From a checkpoint of a small transformer trained on Wikipedia.
Architecture: RMSNorm before each block, rotary positions, no biases in attention or MLP.
Each number is 500 + 50 x the weight over its row's rms, rounded and kept within 0 to 999. Layers, rows and columns count from 0. Numbers have three digits each. The size before them is the row's rms in percent of the matrix's.

# layer 7 attention value, 64x64, rms 0.231, rows 43-63, columns 0-63
107:544385606504514482526504372500486450567553423436534523584547517479528448483524456458541462561509464507517501512455591517545496476508555532636450563404468560497486487512500470493510483554531426
107:508511451448402466539496457556566496475537481547574561539525483517381558552496495510487469591547497509464473337443490521420401535468450495539584489542514558499497588509514478470512442454535532
111:446503564484501516541512519495502481513439484355508501577483494462475490545515489457508407511408520551388509490411488524519477458498509534580449533475419353534477463387575482459548499463514506
112:460449572557519525464540452461551552459547438462472504489492557481547361504474503546510438507462538476490559510516397410522577507544464486467501538493381494410549404454462411501500571539460501
108:528476456488528523508511470534530459510479594559415434578503525468578474533541444467416401455510445436513488563480427479429371505505511473512401497528416538461472503493588440482452551559513561
101:472496487471568504468560428486496557526658488523482514624525558455499508460471512487558513509572442547493417502550485468446500390505508477561474466475484562456537581599526465459591476575522507
097:452583433512521463487553395472549516507559483454500483541504498526629523444468573545555539544512543552496504486450594495496491550455565456556472506526566526503372454643447515471483470502463533
101:557523492508577540520448492580471413486541515518432571458553461522455521504468571498477483561533555417443590565511565517556585584517523571445508491422523402504478487429511504510496450432398459
100:522482544572455433509453527531517461443417533495510577479527489504386470474492493484518549493463567537468581649621613529519486566505461523559436442464494456531482514529439452480429488482452479
101:528503514449595537546478532533417491505527518513454466498537448433514462464452547605476420521502515397516492603434441476585577543492625575423427544522484482486538534476517559528561529525469472
106:475467414536577528452467523523532571404511491568457558536526531597473463559520583446496527478495531489409616523535408458478560540559442548527477488447510419562540495506506487507473432438571556
107:626503462411523436490409454473614504472503507487538510555510591452509552509545495457433447509428512468426507479400528544493499548436457533510501429367476480527428516471476517513521457420519499
104:431437495506553597462501564589466544542555459499488595601513559447607484540553548489491446475541444571501510516422464434529474487442509483534480548509541516569600501398528500544466537442486532
105:406398550547417481468419534468445484505495525501471533533490477466362459490507490371490500528543545514516449474585481521460470483594396478509477446473486483494563480455565387500514554487542503
116:493466478465510452523528402445549429464466487476500605552492479538530525597492500522484440559571552491429565573456577414445472561506469496542647502503516550552526460503500432544437511441460449
123:550473573496508440443489414473517489500516477484488560445526485493531446467457466516552450587460452442523507450432466440592489472517521559377551556509430516399527482522546421522608590450485438
102:531499536421457423548549437461507415476516656512488393490551467491438516527456493513438531533504509459471405503544533488425449543485539520492440421581463473408462559553571542532502496550520489
100:500515506465477457506478436474489380425446598461435392469472506505537510545542453515444470422475517461497500629563439542464503462517548470463437368514462502422479556536538442477475542523520451
100:548499432438540482514436483463468483504555395573576450400512475526428466545573485549426513533543471485552482447523463638505476465561524508589464509513490561503559584520535448517557460539585505
100:438505553508519431451505460456479503506552503477526442429539556503522437482420368517497479448502454576498426492571487546455548464569452445493479495490430492461522490534378477604469436540455388
107:483620538480529477538572462449468513423487511408598477442548501549471527541418522586477510487475530492490431476465592475503575486460512484401543567581453483405433472478520569553544471520534528
# layer 7 attention output (transposed), 64x64, rms 0.308, rows 43-63, columns 0-63
109:416506486542428460544468399551501520503449501511394491630471512466445543443519496529483509471417516537419459584480494491500513502526591552587508441505487482485522444546523453498433431520447376
116:441471500452454426497539471506643479466529449561510496523466476603422461423508564526609465488586483502552525436481567498474436563499545511581586501514511553546453509512507520521590549510521568
123:446519549488455565561583459541572541514473506436532475462494602573459529548465457449373485519554529523451460492434543523485507489579547557575499570468535459455578445488459488475480372503443520
115:493517488513466498578594641435462515467543421563463473511581572515489498514429477477513516474482542451474513507481426573436512506448474546397456523466478481539556446481491404483432455609483431
117:482432510509457496500519491455545445593557387568462491464558462468496518560568380560424492455474393487495470527520502463421512541545475472472475513471504507532513485400532592414568401500523486
096:409463482488429451472521510543490508559529481596510422476456497472490575447456511519532545521417535437531517504494505365478426442526468604488503412467524573553420448538525509473441525462578420
105:483463522390492472467487472485523528476513531427478503500517427529518544548484525447509513487507590467477585483535528392490435440489608429493450450492445465508321489487484522537492461455449388
111:505537512497623476475483449534458470440511573520449509475476405599561522479520417554435499468554550491468517570483499654528491517444419549561528495528444527414512532458435536483439564472508487
101:558494473506519455468567480610444434409525580435463501574480557525492404449517499435431546465541556548476449632546523520472490500482417515466548529415452495465514534513503540508527588441442507
094:554461430469522524429472417438359495520496455554550512461474494549533549508508448521489486522426597461444496597508370556506515513491525561520543567606489466467519510478475481404475436468531510
103:485568465436543511429491590546507533493533505461443467368508475568511422512457486591453542518544571544558482471517490539469399483392436532426595486480598492454553476517513497531518479543552493
119:518460504480514481368509478507672513549532488513503471519436506493487559511525464501411506411524501465574493483477522587538520529428518504528514501527599539488603480433557474539574468468401446
098:429502440555429580452407555479486526558474500427442516427462487552500485529535456533531460525550444475487523512507562502554476567521546567419566444436417507535558471452516470504374387508542514
108:500517529479477459644546552587506463512482465492457445472470579528434441499471524532526560539441415522527526504474483522420532540584374507552569486412507474546582524537520456440477555504511589
116:484518549509518469483508522537536451494475486502412532491466461556447459505603531521577516528564522522543490475447480464405410554518542567545471545580321529524528429481482470527511496552440387
128:453581511459487451488520565454452497373462379498488505502549559491478575479510512511514416522478501436484549553500396533503561486478519622634467504519516554505545498481576446492557540530505438
103:501474458485539446511568411484516418485523481634471490448443487497476543469482469480439536573533466530497497509480441510487495465546468423573403540531534512562426480484460468468676501410514548
105:506432444442513457471538568520478444441535439489482455516576470485553547542563419459388589543474443522495461489468483530533530509546477457523361522512563464527559540538476612447592523455491460
103:485434534499528385541390473480499526508495370592560445547450484476535477478500550554543608572467512521549452496547498522524493493581485442500560523504556548464574541476614482545494508433542506
107:498539527459614436561497614484538491506548498535462478604493582406493510519434489417508550570431509494535471528561518490467569509501504456468444460531515553515508395457359467520450533469476495
097:511505480502536599575537502474514536444523472541569498504512577473508622467475514460487434571530571557582531470470491596514454442516549483501440541579382460468399490497452500507617522468530493
# layer 7 MLP gate, 192x64, rms 0.244, rows 0-57, columns 0-63
121:490516474475501481548476558424569586549509509496424573490495469473468473453520548423418444568533572545601439496537458533564509453523504541449562426448529559530439450517604435462532394477519485
099:539384425428432391520509444383531499478416503560439539504550444541548398493571567535456516478501447501467498560531507472497477474502476524438559461543538499461479560526509395560482550461482522
102:548538496459506488516460521600479541438493486542455472431487529424462511485493550494424512562623550508567414483598582557591497511512453561450497456526486504495516335478486478484504478505518418
087:514437539595532459537419358432552458466479510459468511443512465552473539554495506466537553478507519439546534488576491376537508484519522529519468488492419401559476450482459596480506524498569595
103:487486529464518501428467533406538467541458441544520498530460529551417527533542494475417499598501555415551484434571568500464529545438569511431417497487527544443598509496510390544435440442490556
088:450594472481575524533461426585502535469513514538429557506391501540473562515447446495507518527421425499419527540498518547467475489597573454508536365490496499523495498504509531595440507451527403
094:515545536462444455587532534486374497452449553441420465476523455539438406516492469422513474461509504557433520528477416428469416463546554588549529428544514487435489525532539452422442489499437509
093:512490501491537460540461479425458552444465463335511561542398574485426472511486506549555469450519533440534543515517408503549523524499489530543460511447540567411626542495479464521490498500397517
093:471563510499490526548476588500576585541549480432455457476522554538502514456576501441418504586539531509437593482502542531531521465600527498527461494549534534530509457467437340517539435507420553
115:643467563514564478604472546427498505492556472464499596467464524426450531564448452575504562551512420530497484451429403498580492511441567479502489463584456524495464549473497478500466517552447493
105:501496576549512507416519544500469574441538453377464482490451563523424459462547551498508535580514494431553465464460555462442536501433452490394511566484412505529439500488492408478502431396539533
107:544412475516564402513525518378518545544531501462449531419414531469556492488458464525473565557556460512480448512440471512562501539486472423496485399454455502584524522444463409582538472508407490
096:443454599513534450538518472531459495516576491535531455485466511452468391434534517534596514565485500464589569498529461512528466483557434518548491476632573491609529440552473532495429525453472580
090:555484422418523519548431365433463512445434504492556457473496558523412481543499546504533476523473522528524422397579497564423547490567521507517443534470454502440525473495471582454580490575554509
073:521642561450536415360534552478495522590514585498611483495501501521513540553468500492542446465522461517498509581519463467501585447420461538502496515546526476452546438452520424497486467451455556
094:494570406520523451513487509423503483421456535590515518434488486448539497587462500498522458557500529550562495467465516480567473419541526550440362501493504468455468529510433440650472435536543538
097:448474482473543555516456461458511535607413552444472492499511510497448593563496522515591506554410536521487457587529546453531433483531555500565555519569430443544394541544489505471543506621486464
128:438525560383499568486521500467455468449436490529565546505490538559490434444520554579481555578532490476506517552542503506548414564517465488443419523515525567569572466516524460456610408515536411
104:486497484476543445529496444536482496463474494600540471453504416473466469462474554506495523562526513512479510507449498582412571495489454476491536505550591481439292507469543478412550458581537448
094:488530430495438510427579460510556537398592532555499552487501533598454493549410529503499503481491493483549471468516589460435591511592409487479482513524482488460416506520506543562407428459433467
096:531562464502577520524520426392506536476576425453554517527484484469586508415608502485500501505500533519493518478482524568512494592509595477517458353480562566541397523503439443494450511528483525
091:517525490557501515585552547511563431457462402503516570452475632458413528483502513494479464500520450425610445460534421489531482418470550482459521553444497527436505436582510490452501478582522573
112:452511579410433403526417566526579565423514435510536436440606518478491382518545474509423452528504575454521546516453555527497509464479585510569497488431494528525486534492510459553500476533537551
083:595531515515539511479497447429447516483522529489553525461405521474477526534592433456557429445537536442469517502575545556493515506495459493488456462581433633487395455631460518477453510489450467
104:352505530425499490485525443474500482462441514514573520496471509565530473451486534418452435595518509458528492566535550494552404517542440489502556521430483517538486480558503537596545427514645481
084:477480454521504572497464539566510480446486535509537529481426567502538453512565584483395465489499415481496503630468379429413449538511542458524388495524486533562516462484561562542482463571471524
073:526549536491594475551512508466488502432485550546485520449450414435513502478394514520602474382476548546504573499526448523592559482484505521506455444499451382541446519422563427545459455527536474
093:411586589417564492453503563498518439479440486561501543477483466577516604419517509585471462479447542496503465481525466439598491416481501475469591416517549490519518436482610474550497506474503516
106:413378479424477521447461498546554469488541610578431496490538595529490463482508428513498444485463462512539516517438525507443511497458448553547430459470585445489543544541451602420437508467549471
101:402539537510584441440445486427599508516504465496557539509593485500435494541560508518433432440502488514548495495563507459570583440491500469503415496471610512500532506379606534509541464506488518
101:364545515493506490476483567475476578547486472442486505450485468493519528455483568453405562414477469493549468420468496546491534463409459366421540479592472468561537483507491489428544475503410481
086:484381442511521577460515555429430586466485464509545541470501509479552521488517539544421450521433448461626514452504438532565501528563451457438424490525472643491519504523447507482518520566549528
097:471427553365646466463532478472492502503508460469461453499460495498514509511467501507525390470458458428538486529613469434512586490478482489463462384542461435530483522474515524590569445516499549
101:441521576498530445451464539470459509375484527493476505494562455599531510528491526470530571451430539498527515494524518528585578415433553506516495479457531432557484549363557575561479430487574516
108:500523567403545511470546554502478556504478560517592519487404525569513549428498521541526469545483578623467568572534495526518518459565495493461510470452530447424422589544452514439572507457443435
095:491423526540515465507509525574546545447539544495458606530430479463519529587505384522437479508538480485590541480536629508512418441474550513543445462440416458486471516438609492541559516478499476
097:412439446467491527558497520548392572482447440508470563521516477402473459407476491472559457481519424454526439506568497612497440579509553470507518531561404517534441460468480551473521437448563514
103:580441541477512448571457424459541534508601448513506477489467521415466450530450530530562534580465469456504436410513535461515500513396564497553498485496461469573419473434509517495594392574466509
099:483559495483488466454534492437559507423500427509534514453457474576444485580506462409511504569502573472574500619564437408499522555495533577461520513426551559414457541469425451423453516513475526
097:486499491428514497529542531427443430480379483459598470543391536485518430536493481513430527479512469549477512558547533481548366546463462437475396473474566517510513437532517465480564398520518467
091:597419474512469447483569447483479495449416554471435529548517516531577426459526525549424522445525487518491503465431549588378435449524552521522511508591516479561520492477509524454478557572456390
093:520387469406512462498479572638458444516473543499504528504449539474444523473506482544508534539429580516451524496491597556546532476455527470592587524555517469513376487583455529481495425531508490
120:511384585406503416515468546528448523500496377470517504506507460551471493509545525528405528565520532482507506498434456473496526530570479501392492493425453566395469506552507548586417537537473552
101:502405552470575552499473487532525463491520560530477487648504495545580421572450468451526492516559467528557572522483452487561434478441500606456537510420545491532520506485467465448458371550534490
102:490463543438611461480546556477498556471523474546522548504446547558505414531507504490451463463503594534486406509520402438568576497552543527453559532500495455511501583390398493560582497498546533
083:496471539506445464428459483517508529443509525486555550538469517528445476593444535465491494503512550537540435386415530573543505542393426521556605521524500504578372507406539536448464479464536496
115:467518507483527539469434492598608435367499457588530526483556492544547436571470460474483513566468568493538525468578511467552510518511520527511462515446518529596521522498489533509462386596406527
098:525459545523564526454567524426584650495509488582525499497583566451486432467500533487486477528464519519546553578545484441541494536547459587564516555506451431391539508433514447535481433461492542
095:542455477555573537553555522573459501428520590480517539446532439466592391491451508525427582567533514518524529480518553534587508543512500558539525468550434396502443462567505505507476453444605503
077:465430523448459483540540476500545530563464464450536472451477555556455460441418581499430476435474491404527450475526519472575471502535486496388517498428626526547563427474582474458466462589534477
104:526541457546496446549523431516580575517511573519551424479501571484521567443516519442605527477496527467594514460479452382429383434464521509484454494431550460466450579474469539508508459505425480
111:498431570392534446480576531458458464476415442466533498457411553537540477444505600539493550517490465477473468542548556466504442559473451486446437522438553537512604515603522489480597444454494488
094:590452552495562473459509569425449533476513441459462527516473625519505516571465444550543458470542499509504454488546477372369558568481476509538512505505494428397446505491479505503556517455569561
122:559485473453458451411451490407503446572490445494478517512474588541479502443546422453592494498563584488445487618526450536423522413590501435465539507459468477473506538574505552422486469491461527
098:414557558405565465502546577538439486549569430522444533446498450559551509457512507513477520473464533501540420537504504464464491460381512483505445422457545476413474502468481573510566537631512440
108:629532507496535539476513556479578527458374457486545535470504452547436425493504507415523493426530503518589502502438426367465495445583508548547452470485535506524482528457530492535495472603445487
096:509469478583462449590518481460476497489490413575467458477435454572451441494482546526500498448511466457534507469583583436449568412595508504488552558528566532441468482520418438449497566595517570
119:381509509487552426425500552504588565535406590534476475442559502446534455438446471493498511500475598535573533579440515498491488496528507632563485554504544464424434556539496508471494477539525478
# layer 7 MLP up, 192x64, rms 0.25, rows 0-56, columns 0-63
105:503515448511523510515424521508488468512693464500579531498499433581480633516449521499473561484563501436507486485486444524488536398474546441545465528492556466441483497504571469482426562439473450
099:426553534489576587524465554524525473472484507504383456587389463490510497456407474472585527494474524466432483464494521542551475497452562454517503482468452412521447595557468452499591550511590515
082:385492496546448523487468589370484508474492551430459516537508503517557557501447480444555472515399531550501614534474472430436552494533621489505521455476531538512513514546444545484487458413554556
090:539473453469363508468459473467422397478612446494515483520480549427485467557549512507445454492536488437562534437426477403503478553495521468476508551410537551530457534425513447481541595475553517
092:561541524497502539490471453481506538428515488561564438564455483451497539450466553506501505471516482490535541489544580541507516531533519515383449434512568428519476548661491518546470653422444502
084:506498532485484525512440482480512554666558495585483534482455553537483500470490388513587520562481536497450549528583488438531456494537414548494531489479500499487448499447436488539542373570601518
097:478476473558458527574536531494428482595500550473479423518438561527566454575567567559565522505446514484531489453480499522467565394589476527544441540476517514467482454486380517429575471579534439
085:483519440461519516380477526487537464522498569579500494508485534408482536497559540514483519415590505509413554448475564490518472416588568537544562524503358496556410450481566515517513552511490544
094:491548453452583534433473439466515533496394588502458549410584508547413539457404366486550554495515458511482551618497450506529459543527534501511487479535545470548455427490478507542518495494548458
100:529498508476537473517386507538480533554579534495523588558645508584559568525469457474466492507530509580583540579507497493516556383445446474547521475427520524418491520473436481517546485476523569
096:501509580475481547390505448436541452465539547568515572451549499470495581458513528487447539512472518581403441523404456448561595413511492428426495425570535441441488518557539498481490486533486474
092:442503517484434487524496535438546511411502512512526631549503433460522542593547553557530538453446538544542553419482428484420529483496485434528601508504599492482465512459562477567542503566436583
107:579423472417501516608435556455549495471496437512421486587493534542493567455434459488506554448511519461505486495520424436506573457423550497510581476463534544499434456502615434479595514519468537
107:512453559519530518516468471517510476504363507501492396516467573604397551510494452499502507535499471620499496545514581509534475485490560512421452460469562511542446461478488497387615517429463471
081:420367488464525531463549528544529509398463553464405570425462466514561468422416513519415530497437540523488476441526495515531421499462458578511507529410477511544537428515540543473503435554491445
101:482387507488511597497522566495510421445426451505428583449558571591460494553492523569533581551472528442558497513546511522473552514454515432496506522450399497441471479443472535465552539446595533
103:507512599480557473513495497572519502501424486551448415563555409574484474538505419508486453519589461577466510559550444535545435611512483450523443400435474418562504466438504538540498485469539479
154:515497437429512450532564501428423463531407526570491524576438468539508552422481546546522559461576476534489468473542523423504406554511410474495485485460490472539524460549577489470599465422474392
108:557549470574527434509523495507496631396442540454495503531480513534470534404556463571568514453473457496517515415594559488482537418471549517501488498440528501435539476513413503603575426473481484
092:482450515516455563483486513479393528588538519542507577573488487552499505540526456557415425528495372495532471504487576635520470506540559542445489538453476478586442507490519445530438562535584524
090:472468490488536466546559459492505503476557599473500453541519537426535546583553502474509489459471533487465457346542483474471553516501587597448470429525428522495495589430519554566451606525471436
083:417563483537519520498571556444585527573605433513475455476608472485476483617507575527456494552472513494550534445497496494520522527551512455557475437454485416621486541416474511541533446461482458
106:508609549506475427517491578455485546508510457521525457502468445465420485479481546404536492479474497546445477429487463523456488532412593496570449525485539499532387547572609402403455512471502510
091:468503523615584492617529457580572539486461465485508493519446534485417511542462489482573479498544425441431520454481486517433526478569477529534452507609501553525518571495420436467498391464521565
101:492410558410472573431552528483458528514495460471566574512510478502469530454530498468560567536541459510538517534509512380464366573485445602469481458482549464493457375554469543514512513538537535
089:454520480470522523507440533532581477475440511574529388512549480510532516407487515496439446478589538467453543526522503414479501496400485591443475543553577466541451528500605593567487515497433583
085:536492533488508595381536498438425517519440539475517588455555486475437423453447463488485504482435475480424524558546512413514587502498526553475499541494604411398431587498562497470505513509530476
093:424598546463456439456463448614527581491461482506474523464456516506463524506484554530530435603468534442516480509504511514459505477627437449458440598487480571517544390536425469486535544504547472
099:505438410496532527448548534394476458459486574559456533512448549481503550456489424526459477472392552487524440385579405432542549518513476485452541492504531533510586547579564545506456448489490448
098:555453411515483501481504426584513560520507517428430521594479511483569545457453498583546493537444514592482434426482469558555527597572484412520552515585457494446470534542451543487544453572520474
099:424464429500547390459516499423423572549611437478523494396455543541512502492401573506481536488455463597514483506531406468415467521443473441494486476474500502433580451477501486490550468456499486
099:520542558523463533513428601526494480426500472539481490535558496515425446306511435500559502585550505522505506425409429481480524495536500603501447508432515529504423528469521516520548445517479543
116:594529543501478521543612496558524526487490386444417481575477560509521390588541525526471495514456465496582548534467486511519500500508567511529463475541407507580575401442448503446541460517477448
095:603489600461494482498512501562544460449469565398467462467546519468503579526435514451497541482642447489448504423533555538577497458543579590540547480533505420512542558543537557536525493467498533
117:475445478523596421495523456502518530612463547496502464490501538515558487570514409580505446479471489596503516569562523546478510384510528410496491446505459614431478547561434541476540448556486552
090:454514501504560389570500504506508512571504466450535494594451470553448468509522413514548504579539501539445441403521439450401564612480538545544492509518533504499487433526410533530501493481396572
100:459479565482526476552434561448570575495437521475495478452538431525452411390451474446510497414545544519473452545527560526473503459502579436488519490442585540449499454556631506519593534485477534
110:473469475466517429474509583530534451499499563414465553551545512490499545515577498447503470460465541558477472471571561503525572517507370603469518486538404504478435532517608520490436546402495591
102:605475483539541568568400501553574524554484511464540468480581502403567504422517452539475484472436451572443565407550480556519436455580535550482472491515521493440519509451555597498564474498506476
098:585506523556467529516472500570568520499533473446518464485555495516441494561481453431405451423466560463558479421376508532469580438539517449501477494470473472461429494472449512477343451566486523
094:440521487448513494659481435612508471476465498466489515460481472517502569451513478399562485420569545536504456513480546575548457450539475564468446585394495504439429481594525516481508501464518513
088:484454513573617483478463447528516539579545565439556447600467472500498513472518443551453565600553436512515483450518488571583524468496550514559415438516516517503438490451561453580556425503438511
115:507524454521518497544513481491511513525520526517537584570519408443586587458499514543487475442521411498533472479556587460590481388466404559465495385483462490458384515527582554537491481506501463
096:575462544520454435515439469457498541476606429496529542576490575490543524463538485476403494489448490554485402587470481460438477631410484543537499461496477522524528474422526448471516448548469594
109:483488541442519530560474430566507596495521506534481504533484482489574591479448485414391513412500499512528570494394540549600552461481517555537479429508541463493479537538480473510453547382586554
084:526561504417426456551509495516458535442447512450534508542508551481473496509502446472465438572513486542448573414501556498551488485410564509487572492484516469573655467497466546536511422379522580
107:567500421418502497462621426451447535488362522548527415502547496416464424442521489540568498540489521501391494429459508524529490470515469458458596508573511495424486527517478472531538477538547524
094:409460519581507435514426411566500466543456493469461472551446388518455490579591426471570517483539505497503433471441474504480528512492496446505462473516542421645464465426414544485493486493473517
080:484518485509520462510478543413603540574468453457524484558514460413532521528573440439523556433504412470534507372484463470476506529502563503536542453566446538575524416591496411455498507462519578
087:442519474540397510464455487516495581528455474452480521436489574527507513514459550370523471499453526568469484465479562502441573406536501489551568471405556468501597559594517512387487481506556506
112:484438459487529510535562423534526474456442555435476440445523510487479556493545506512533481440477456453560423397439405470547524431433552521471522393509559552506474590405517556498438431434485531
117:502472502585581463455558543561486525558541525498467419412536471425479516520530476492534499487444482365589519460452455561410547448506588486531565469521553472494486487524481549474431543455483625
088:517523496551524538581492414514522513498430535539482567511482495457444482573492599484450417550494539621516492565538576555463476455557545502451575504433567463413494387583530487558494460463515480
110:544520439512486535492474499475454449466490521426466545495436606518372495468520500500566562485478501413488573431465487526519561439606506406490553583479547515478521497497542440528478538529645452
096:476490571442507472493470606523410387458480449473541512525584511527459513433494511532521509537414463498510486490466424384527483463377489530524390473453557531495547535535483606444512483557495488
108:474468513561415449549530514460559515503543579538407482482474542509417566469465477426461458445439586543494494459478529501436485555504611483517530592426494441558507587450487491512466524604463421
096:551465504382459452558557477541489495473445529461449563516499505468454476452494527415550558424399477466483483506479460472460445431596496510600583449480494503430469449535514535471570576480614535
# layer 7 MLP down (transposed), 192x64, rms 0.218, rows 0-56, columns 0-63
106:526484453433467489491461458483478543463479503545504623478524500514525493530502585600481492627511495511598397528536548467582458429542493616539540545468446432499551422518432488513495481444542539
105:466482536430532533544464547484518540417533524511484538495493438530425583462542512444490391541474512455512510489554528562423507480531617387460486541425387561480494416454570535465493550532437496
097:449515492477500502442461603473528577468415567470542570452491507483516507463461500570517620598434418456503526470523506586526464463551568438543609482452459501557480424492496505528425470505472424
087:545474646471614532448539524502518620487466532549383490442524534451495483362495490516486505491531481495485457473501487520473482513584489506594491368512519501494531504436491503572541491486548472
099:590476526461510435538561440399503476418596533457455476521487482492519502593546484464557609475500597569491512512462524511566547472453507493490429465576569447482500525580457441430552512477427544
087:493569586490554475499533543429488442537539395501559435476499461477525583314475557582498495486549508536446532605594570485469498502502444472552509498471484483489506492465448497507479440546507558
092:583584558474522455493546464441497513482517565525548523511429535545426415553509547523434508426462539516426528554415458497390471566499519489472420466489430454544545601495584482457558465476438472
087:532512506534504498521447451539482466544409427366535461518463576484448448511475488533438454446465475479514449506521428480525541499396604522563513514433560548490548484437480458488439570512360532
095:504504496441338476439432528523506470454428564529516499488558470568532483441440481491444405499455550474446511562538520498504525574503494457385514500552453493472396409436458481479496520486437570
113:565615439545471474453437545489556525538551561583534468549479471495495451556537525514496462547469451443517545521420641492597528514470521393539595483587495499478449518464475513531485471570538488
104:494452502528527463419492488427530461501505543584480506449465492526543491592607563486496534568464519503539530522579450573443325556508522546572466439508545504506496479538457447592502487571442491
099:542455456494464450543491485408422442565497513481456443481411574500547534502476512473572595525530527459563439553503431498603475512441497532593501432462501453503480609534409437537466514435450522
105:421516533520533587562445580504525448505473425415473458540618508507617506520600419533549482598533506556505432479531460497507513481412490506485455535493557527484399478510478555444507473489437522
100:424573535486524469504547531505494519627567555539422528494529505489524537539447546444552576516596515466448509497533521504445463521485452517519509426533578544513593507621479490535610422514467418
073:501584475551517467524517431457500471553506575465586458534513453480466599595519465467534484473589477510423583520502595478508549494465475473524440496487454487453499594392504471494480521637421498
094:508546578425537468579526495455498548636511587573539490510430592525501474584519541465522522522553511488533430510527466545486543505548547573534559482526436483531584477526435459473565476394489574
103:417619521610533538524440504587504473547550472544468506458558563507568548525486540457519520614496430531527462405514503542556544524499565477437557497594457534516484471559482580569501532533460509
114:496473518412458464501539405476449556528441561414499535458503515610514466457448503523449564542489463497461504508545432483539445531515450534465401494402532451556491493537542476517648413519545445
116:435511594490419523473481520534588501529539412485395522523508372482558501432494488484554409529509532444549466614532508418533467460568472483492524500545437502525562477511478585525486487448406490
101:519487517487433501564538400532478533443572550438463548430438557433503530526539526457533464445572553560543557512518487436451522620454470522497567544515514447445377612555470514475458490525477482
101:539508520594556545499478491575463528501440551528507435497473537450476512447566441539477520547454409498446475579469573516483453642415522460437502550561456505540515590474494444505431473613469495
088:488433532395549508548472448517498465515445477486559575502407417520471445481441470386512493401551480528467530497499422433520548544578524439492548437586495433476528482508425518435473507431459434
105:490537585472483542519536460399534582527479488382495473543519504471514606456515555517472568557519529443424552498492522525431583440457402498599482491489524541512651483475477446468513494484489513
087:465508509453462516411616511587386520459518455442509563487524552544393498467499476512476461528528508511537417566570485407571428472581468483513494498475528501496421486579560578425524518460472500
099:492499515508435511488506582514494533485564471497562488499502492448572472502494528464413556507512443582555566610586467474512451440428500502472445530576594522538602557572473457452590436415514456
093:498456507519460507496506480477494443615395482357431432426534516520504556496501459551578580497535572450414476446514483514516551524515438510601456502413476545418559545496504537528546534515486466
079:449569488516567520500471505586542506385505465519497435548480504479493447546436459492558566492553503459404515475456494568511634506452482517471413518420434535457578465538524550580590442456514493
089:411562517509415453489516440492505470437592489468459439425520473461554507538538539396572515537508494509479559500410449499502527492497519393522488478484588496541560546351522463531422509472501573
095:572511586530549486493430369508524474491445465443498511508479445504556508554535503547627528515522492464517507434467512520554476448472490584489443456441488539591594559451516481546598497601495563
095:653438529472472509468515540436535550590467446519480433514476567559554558398400425523579486468534517502414428525521471554515442569528424496420559530519466499513482536516509510510524491440494520
097:424573349571459438539434487504427469499537420485486467508494523460519499630496558439481453566473527525506477428545499505479472475513519521614505551480496529438458383506432538507552475542499499
096:510536461504494508458513509534443493430521487580406534458500576576558598489521498542468546543463479480519505538436483524517416474496544566358488423482453515492550537565499523421641525417516506
121:560467525579440431587473458445491532493403548490443562555480444513535544462486463518482481426500607475509473419440459590407470565498429561425529517463469450557531482481510461566564477515436528
096:503510563602538583510517420426507426498505554561485509502403515543550481489426511494483547540523429542381467465582468552431516600407558502473522521498603506452549469529510453492537531499504560
116:439533523562432568422536471506499540527533555621501508449520489547526524491465492489548510424520506479466547553481496607416475474495461556415509497418369531556504571440513524531498597404486499
089:612432484461422496558474474458522463477496511525512450446513559526554414492374437510492491470523522521435594524429478560514434670522434522494482477558471452467547506543567496533498460512492528
103:486537426462462426459494494496525592535531528486433518519477568458410473584573479482473508474485501514507581510477432502489479555609516474597456546426489490482363593518595505518488452453429510
126:457426475540480471562546440554534538449559476530604537480453485419491511463504515547473546609513573483471542516502595627461384461536511490534475493541614548505450482522480508533435478516564459
095:499573544470541494445519536477512399454395510536439456504497513550519430488462489519463521559480456488435567478528447414556464514442483449567466518435521486445425516541623434584400470533437456
104:498519582573606490537469474454457502545646547551495488501506457447452574532530505498481477464511545457510539554454635462440550472526506480498485497465427534503512527454449493485462521455406640
104:467518482587580507463477606589494553527559418530503507477523555495501577526495466532444488533561455535561424507560544564485567412586559435460554517503476547443461466492466568488375547487492505
092:501444521477513465526594504373578487471434498490516494534509541422518501553537473484531586455502499515527527611481598459508468514467476520495471502535623505556463468405511420465434609500433555
114:481487490447481550503389432460468474551490485502555554469510522467427462521537460521538508475520549499564513577521465467568488545533532433546529582521425517486469401391533454599422461600589552
100:460394561522472546532611488583500500513451514457536434439455522461458534478498456388508483478554436500473496508585498463537491588417475423462512515573521557499490441551518543509405533550601462
106:483543517560522574516492561521438427535443560449546452516564520484457495547509476570513482492564454500508527547564591497562584537460510487514548522530543476498468482545383511436549438675441482
088:435618515502552466495485454510486487542489549413479468465500464560572555575507500493480533491604524458471520494538581530445498485546477522498452460482529456597631381482512484609573493472451538
106:514470559551486570488477556475590492548397543456562519569516519491586562423509469570522498534525536451467531505426481499446438420523547497468508473544501557370436548460514548478439535381494542
101:572432542474426582662476507488495469448479493474480512483557552475503557471558482511433503497502503439569437472569485517460412552454465428514488551503546564488471574487545473390441504564432540
079:487440420462426540447586469548400513409510533541486604515531523593501396411444575493434466519500485550506494526486480467569492524455486503371513497502549507443464481525531541413501512520517442
081:521517518467610471490475599380553462523528503542484493478492487434523524473610401473552502529564446517513574494498518470478567495512538382571467499606439513525508539407485547579488471463461511
098:480484475483409549383489588650428452482538500557564536496452457526522497521541500465512556563470500528532485510480423542531544402486498549481412538541440533520648488510480497551462506486503516
100:466498482589497546497441591452505469401614463486540557541451495384485543522466539457492465470510543515505527594441628510555524492478545482538562501563438515481540515464461474506408460518471595
096:534543453372490466545562478492445440442485487454472493540418465538544494475531474463517496486499526627552499552528565517543439442484447530398482489419449467506548510512444550438566456624500571
108:509531575543591568585527502552539504380453449513440408420556424524471498506520447389489494510457424501564449408581499420461484540450495537539543530494478497482494456470534528513521490535566442
097:528401518589439539530539420491575411527518487526505454561507622379472517565498484596546489533514422434476544497561468526501542573486587485560494540529510517536431530526484443467518490560491540
104:444582492471549527510528543497503445490553510474539521534555466493547610535583540455568508444522493493542519494600608461543560481460457364567557476499544508477434418452523436559425488509515442
095:410603569452497549508509484539558469456504503509467464551521491471578533438573451462438560459513594506421534443543482485574578514497531531392465523567593528414448459503536495587497466511548506